config.yaml
num_key_value_heads: 3
intermediate_size: 384
qk_norm: false
bias: "all"
tie_word_embeddings: false
parallel_block: false
init: "normal"
init_std_o: 0.0
init_std_down: 0.0
weight_decay: 0.059
max_grad_norm: 2.0
dataset: "wikipedia_en"
Each number is 128 + 24 x the weight over its row's rms, rounded and kept within 0 to 255. Layers, rows and columns count from 0. Numbers have three digits each. The size before them is the row's rms in percent of the matrix's.

# q: layer 10 attention query, 96x96, rms 0.111, rows 77-95, columns 48-95
# k: layer 10 attention key, 96x96, rms 0.106, rows 77-95, columns 48-95
# v: layer 10 attention value, 96x96, rms 0.0862, rows 64-95, columns 48-95
# o: layer 10 attention output (transposed), 96x96, rms 0.0868, rows 64-95, columns 48-95
# up: layer 10 MLP up, 384x96, rms 0.114, rows 0-8, columns 48-95
# down: layer 10 MLP down (transposed), 384x96, rms 0.107, rows 0-8, columns 48-95
q77 096:108111153102134137125132098148132115120166106108065130123118114125140158141151134137114105147131140127159116147119118129128122110148104121092102
k77 096:158115148091129096073141097138135182127144144151141108146182168162102133122150113123105130129103099103131080154109097168112095135114163156106097
q78 105:116177101118115147109162189121119119138114099124082120116117120118161098114089108147117103120150121131123116144140148127108096133152156113101144
k78 095:133140135119115181096115171163128131112111106137127163124079101110093131118097148154143098135126139105151077134208103111128101118125133133087148
q79 096:126126120128121109121125096127126089109101085143095097146149142102146125139124090108175113180108129138085085121113167149129120075118132114095105
k79 094:181098130127165171128120144108099138140118133165102158138129125115137096144140139129151119165107113103119087149146129166167084131144121116126145
q80 100:162097117111139120083127136107116142099116174116147069112140135132143129096132104116124149169120106105166194136120119120141103159140118111138100
k80 085:141119132143102132119090120109127123118135143175113159168133143120121102119130160125124102133124135088097144098178088116063125169126111127128134
q81 083:141087143151171111120125113108158160119097144107114092086163186143115096118121125140144131166138084119132175134104131127154114155168123115142089
k81 086:136102109124109167124128134101128151141129139150097130185112128116116113149147142125167083116108144142129133129130152156079127135109144100066138
q82 081:127077135148112102124140100132163178138125156132155139120155128117107129105105122148119137166112080113130120117101097137143136149163131092134138
k82 082:140154157091107140118111145094128100108115142114097123119136170130139086122149121117100132109084122086132077150120092125171121138129114069131102
q83 081:140105151150100118157145165139124124130138128139148182169117104118129146107113138130154141100098173130140039125117116143133110109122135155112174
k83 080:095133115146142110139172082158107140163118108119123101145142122129131116091104133133118174124118116131123151153132131141177149140157138152157126
q84 086:152114128110155116135144114076119149078124126096110091109140090115114121125144178139119152184132123121163162134120107102168130146156116116153101
k84 090:123084168122090130124102192102130125092162183127139112129130190113149107124151155125126103178146106106105116139123108126114127113107122078133118
q85 099:101143164104146150116097117121173086154139127110088110136126184114143099125132101115065112138125133108110145130132177140116099124128151135111091
k85 115:099106140129104119136101148128134145105168125149071110187129121126108171153113102131165100127138141140130132113158117142128111106138088133096105
q86 093:117092125134156114084152116147133080131165125115133141156122146125140157148071127157137096129110124164122113141137140158169111086148113162117100
k86 110:106181131170135111157145138149133100156099086124161132057118125103109103118126144131089140109112146133098120138117147108130149135164122119150149
q87 085:140104144153127054123123108140122145120162113121159117117083123131120141163133140157127122114182075146132138148139095108165159108154096136157131
k87 094:173155112170131138128144145136089099131092115126156119067114146151131134112101122136126164147109085128098116134130112161143128148171161129151165
q88 110:072145167119124140150169141109118118138160122137131147149094136155163126109147139153148123105172148157139048121119127125081115102129112113100164
k88 072:138120129115130120112174093128143155177103080156134134128094153088123117113124139141072112105135116120150134111099089109095129133157164142114137
q89 097:135137080079112134099090091067148091115104111132119145145123119145137158115133120132142126134082099099093079102133140120116141081103143132108132
k89 116:125133120127157138159128175147071143114152098110135137098114123178131121150134160144139119128139098135128092163116156115151126113061141116163142
q90 089:121113107142125115102101068144167098135126125120132147106115119129153129155117121063107129118110130138129134155152128139072103130142126113084131
k90 102:124128136126179091113123096147070104148129139140112123134153072118129151120106101100145103169115111132119090148141138168141084101090122141119140
q91 103:153146143106126121126106109101128136118085095135124121098145099139115128147142111127095128165121083117101116162131123145170151118148146107176160
k91 096:146152098136119169130115146075105110084103112126147145071132154152131117145111151140147106151118087127119113135107135103149134138150155126169126
q92 109:147155080134129134139093178135090154115135130127118118138149062151121106154072103122155131113110140125144106098153104097144130121096146121127127
k92 110:153139116121121115129116138127134139106136166117106127159138127155143130165126156095157160153148139163129095119161090153176180120119094149124131
q93 100:163113138136120123090086146105122139147106074112131138106157117102097158149141122133143099131110082142111146143151167127126100106128120083110138
k93 092:148139135148151162109117123128081130102160122129130135089115133159149102141148137128145118141137095124149105120092122178146115143108141097109140
q94 097:161086085123141110067139143128154117130117161137154116104105137121147132095113116148108101121171105132085179160092138090126119103136108102121065
k94 091:151133092111094122087089150133152119112094119108140145127100105118196130153103134121133083137125120102136134163160123161177135158134154091135101
q95 113:068176140105109157123120115137137122152129118086099125139119151142157123127144112144065144097122112129149155141130127118131144186168129122148104
k95 108:097118138124129158130136169158157139137207127098123124117159146095113165126070103115100110115158139137149120158147140133119122076142119150152103
v64 089:114153105145097123096153107086149153127116122112157173180129138138161084136166152150160135197122131124117113155166105152122091154154075114132127
o64 094:126128160118100122141103158158094107148157142142116140120144120131121116107087131147108157114121109176137159103073136143141093141133119103099139
v65 089:160084129133120133117123101125138168138120113129131114121133143155109159160139140143152109138116142132105158106120123153140145118114143161120125
o65 089:138158111090085157107143140135116117128134143129145140113138107148119113081156150131117151132137144161153137149135089116120140180153142167118154
v66 083:109160130123112115125111125103123162138136145133163150110100125131155152200103113117078139128132150067176127146193145106126099095135145144149152
o66 090:135147124113158163132117142156100110125118077131124136120104089149152132124142044077134141121156178115086079146116134157135073113072143133112126
v67 112:114106160155125114100184109114151123130082083152110106193104135131151109118142134115119133164137132128132124118133127145120150128135105087103117
o67 117:123103044174119097167121159113115163112125177150156162114146130113100144119128151136139117067125127138134158127101119100101131141142139142146125
v68 091:128117185148118136157141123178138127139124103140140179093096136131112093174122098122070143128161132092119107153128097127135132136091139123140135
o68 100:139114094111154142124138174113117138103092140176149141174107125125131137116127127088145131151132129119122090108135090131149122126111132130148131
v69 082:127141116121159103131132140137118145097109146106151138158140096117108108069127152115084123145095141124153147153132090146153132135125137142108115
o69 082:093140183112102100126132087125131138140128090130107119078115130106109105142125135141134141116114148119107137149068159136144092084127153117128121
v70 092:139165104091131073140123109123140126142178115128124105158103137115155109075178120128116136115163122121156124106111140107116111119154099113105115
o70 093:120090083134168118156101094146135126146130122068092150111095165128128093136114146120132115116160092093105156130127139137116092122121112127108113
v71 092:125133101094110103116113132102102179083118134152138099101132157178170151123086107120101150046141122155115129086129137142076102126137150137124128
o71 105:157171118123118126122136087150150116174117103090104127119121075084159153122149099104160118141097138119152121147158147149147143125159131144117113
v72 094:131141172142115123136162180183131180163123114111128120137119129143126103147149123135144114148115128117071118100109162133134180188141175126172125
o72 094:137097091137128121122151134105101102119102166199126137142150132135185135148138135159142118152112078165122157162134065129124137154169129125113127
v73 091:112094140147122111134119141169122107136114099130107155144111111144094164150145125105160147130114127118095132130074114144119107147103109127145132
o73 098:136127126164126099139171117128137130147130156131136153136120196085092136102167146124095166124126148130096111106105108103136135131149136139129098
v74 087:125083123114096112133129109121126112108114148101104140144140120118085205081147167112184114146135134102142141105166171105163166117171086159162129
o74 087:149100138148146154109126120101149114180158122113161124083125131146127119143122121155090170142143138136139191148126161144075150147097084106118139
v75 091:128109107146104142146118116105144158124130144149121137131112138140120136125114124123143152105118108159165078129122118110128053166164113120136084
o75 096:127121139131117148138106132145082158143123094064122139116111094100154125103077143102148118144103131115113121132087138164127152153085130082160151
v76 086:150112158138133126150187139133091126136091122166129106099120160136143144138088123129158101132161117147066091083092169112135145119116168142145141
o76 085:138114103177122095111142155105171112135103145132170116171119141113117134132159134133133080132114103112157147112169099088109148129161121136138109
v77 092:129151138121138124131152088145147114124038162135152154120125138139167131084140104098087171097118126119096144126168078115146128117142166105152140
o77 099:149123096097103137169098151153141144110110130151146143106123111141104095135103125117094161126096143113131158129090123159139100138122120111123151
v78 088:120132125123131095130093139096125139124134134108137136131134160171168132139158146146130158123138133149157175169108129121138114175132112147129119
o78 097:121114090095172143124123074139138114132135109113104165104087106118136096100111123157118178136126103106089102131102115172167123107128152137119088
v79 093:073153142106116154141136165137133094125109125139131127129102099137170143069189116104119165107164135153121120120133111124133099104147089091115115
o79 094:157114082133085060144090111150125167116119162106111173098084154119113141114057127120123110136142116114105135135113141114124137148130128104131125
v80 081:155130109103154134120129126117137179142094117101124155066097140123089149077118126129100174114133137113153103126165118132137114099150092139163158
o80 085:097111129161108149120162098142140100139158109119129150107093137115130137125127090101100140156119172118122117152112121129090120120115132149106109
v81 093:166094123141098106141120143139098111133115111165115129105167117139068145118101158143147100134112141132039116147112120143124110157100159168109111
o81 095:131182154160112150130143098109120141131157113147124065140152101133118112118178156142109134119126120140153161128162126115155178140143152122149161
v82 093:133116117115121147123099084172127130103110120113113148093111120101123130150134115076154157107091126104121154089136119106166210117145149092138144
o82 100:129122157112141131146137143126159142158095137148119130119150131141100139121157108123087146129144109127126166132121115161118143129144097118167101
v83 102:116146130125150122137136122151124168139126107135122095090096127110113108115126098098109155101156142105188133113129138142153161116140102160100121
o83 096:116105117132149104099147128100168117124154133173117153150107114083131157146120116152148103129092086121117125145149108137088125142107127125105094
v84 087:111136107120111125179114109157196130136099118108169186131104145081111122129125095116100145126131144115101141115155103128159138089164079113139133
o84 094:129106124141106142133114170167093122135125161156095146134131150113122126134120114102118143116124116124112112086090117125114127150097103084154109
v85 084:134171150109116144114127128132134103142109126137140110125104162148145181131102105149107111135142138163141101194146098128120089109131124089101156
o85 089:112170071131109112119109118144092125114118137137134111164176071165126149122128133115134130097106151122138137101154129126119138121097156141149180
v86 087:140062112132145156132109111111151123137138116120146168128092114140098147144161177115077123126142134139095091111139102104152150137130101096131144
o86 082:155143147111129110140095092133113105132095128089132145134140134149115093100126135077116191135155127180101138108095096118165148127114131165147091
v87 085:124130100116140109133155121065146120142097147155126098115131161131155136120144125131107120109119110142094134134102119092140132077154135127103106
o87 094:131134125133114113157091133165135125119139140124140054128147141119122092112129146125120120074142120119149201122146133123130131133151126106147154
v88 087:134178114136164120121092124123148160133133117140118128189141142117143124096140176138139123177126119113120170085116100138150167124137129124103149
o88 089:152102155120114111118104143157160179111162135088153130120132138103101105133180158160136105104096132179129171137090109118152119120156089134135106
v89 088:121123124176119133129150121071100160118096109154141096121120095135148180152124145128130098096099120162135110111155149146074099116126153147128113
o89 086:137155173091133143095104127116125125130152133127151077134122095114132104129119101093142127132103107137138153144131126116121149121151124133142148
v90 091:159072158136099152157147093119178103161116162145128134131082146092153149147089094108147119127117101114097119150080142112144130109175124123106116
o90 094:153122081104138172119157158136071140114076133126144099129159114143127128113130145133127143125126115081136138099134150111127122169137138137137167
v91 091:144171164154139124120141142146106124114117139094135092103092117129105109165138160101097140139131138154133143182140136155160112069123141128103101
o91 096:118134140111122114096086082123115146100128117156119154103109121178119112121139115137157140106123126105121105075108117132114113160140168140136197
v92 090:092146173105146136152125133138124153106078126118110110116107133123120160111128128143137098105082132160113076137152167122120156133161169152143155
o92 089:143129105161114102077113154129158081144163139159139106148142127155121142170076100141111094140110136144142187120132133097096145130121132146134142
v93 080:079136106136130122131111142097122127105126127101131075143135158108148148156153147143180137079085124152121172143141173104107164124154120122152126
o93 098:140121134104147118126090085146144101149137172128120081138143134151144117140132111146097140128120111126123166128136143159125135136181118138115098
v94 086:133138096084117144123102114110153120119152162103138154152147123132181087116143142158118134093106143155157125136128138122115110090095138126162126
o94 096:149124149098150116161134132177150148129131072081105128120154157132153141130114124107147130150128146122127121132097133135139125096134092120093089
v95 082:163157175105144155131124127141143126178121141134119149145104099121139125121126115102091111103129133073124092099128109174129141092136162115130135
o95 097:146110111140135161126153167104116159086101100161138160122151150121116149135127152101163125137114156137123117101132124090115126149119102165099154
up0 096:109090124117114120139127094097100111128115128123119110089136117099145120133106129168142108112123060123138103115170181116102115132125093133132143
down0 100:136072134137115138104127181194132134145146159154102138137139127130140152126127095132145104119134186146137129160132153104144115120127118111104137
up1 098:128116126120102099110118120098130166095097129098140103117129159115172118089127108143162137153120084135138109142134114175123084097145140097170109
down1 096:132147136104077148179127151123150122106125083153128114142156113155083113144128153113123123102118154090121122094129142140156134115098080144127138
up2 102:133137129118137134089153143172116144121196129103110131168141092112101158146132113127158159148116112124134146140119121159170116108173073077156137
down2 099:123121129125120144102144100137127142095121120177118097150118116150166124144124106083076118133090076133113108115138131078107144090113168135146196
up3 096:146125153097110111110109147138120060097129059147113148104123097156120143127096125118078140077118126139128161128113108153132159146100120135090142
down3 093:129127157134140136192157086133131169114131114168074127090128134143103133079140138126122130142141142158116128102132185109115130088142161129107080
up4 100:106114168136128133124129142145160145081123132120139159124116133126077186111098151149158139125200118136085116103123170109122168147098102126171119
down4 099:093134094117098114095190111126114149130117112105137115125138152153120109141139128099111105107142126130173090130142092160181148157135086147135142
up5 113:169171147160143137145165099132061154166159109128156145106179158092135109097116119140190096131127130148129075166142098107131111161126094121135135
down5 118:211150155114141145147159153137149127147124127113099123098104113089122122109089115144183101120087124105134122122153125110111109135156125115108121
up6 103:123182155108145134111159142141117122100178064120167132156141142120110171107173145127116130112128130123166122149133100110143125154165128127161145
down6 101:128133160161133137144144127137105096101128147126111163115160142138116107092095111141124151157114161168139084101095125133112119138086124129108132
up7 091:084131139089143131108171131114143101138124096102160129214106138135147124128115140158175108155105121100117122146108125175145107137151151135172140
down7 093:131115117171152186194123125128148141159126115134105144126180125118140133137101102103126136132133140166098153177121150100134127148127136114126158
up8 098:090120135118140104138117151103154141101107107111123165092162157152130110091127158139094122182128090136104120141111162124153143081136114162137149
down8 106:098123100110133087122160168140112090155124117119127114087056159105121128133101110080113112104178147095109152117139119116133132117122142119121107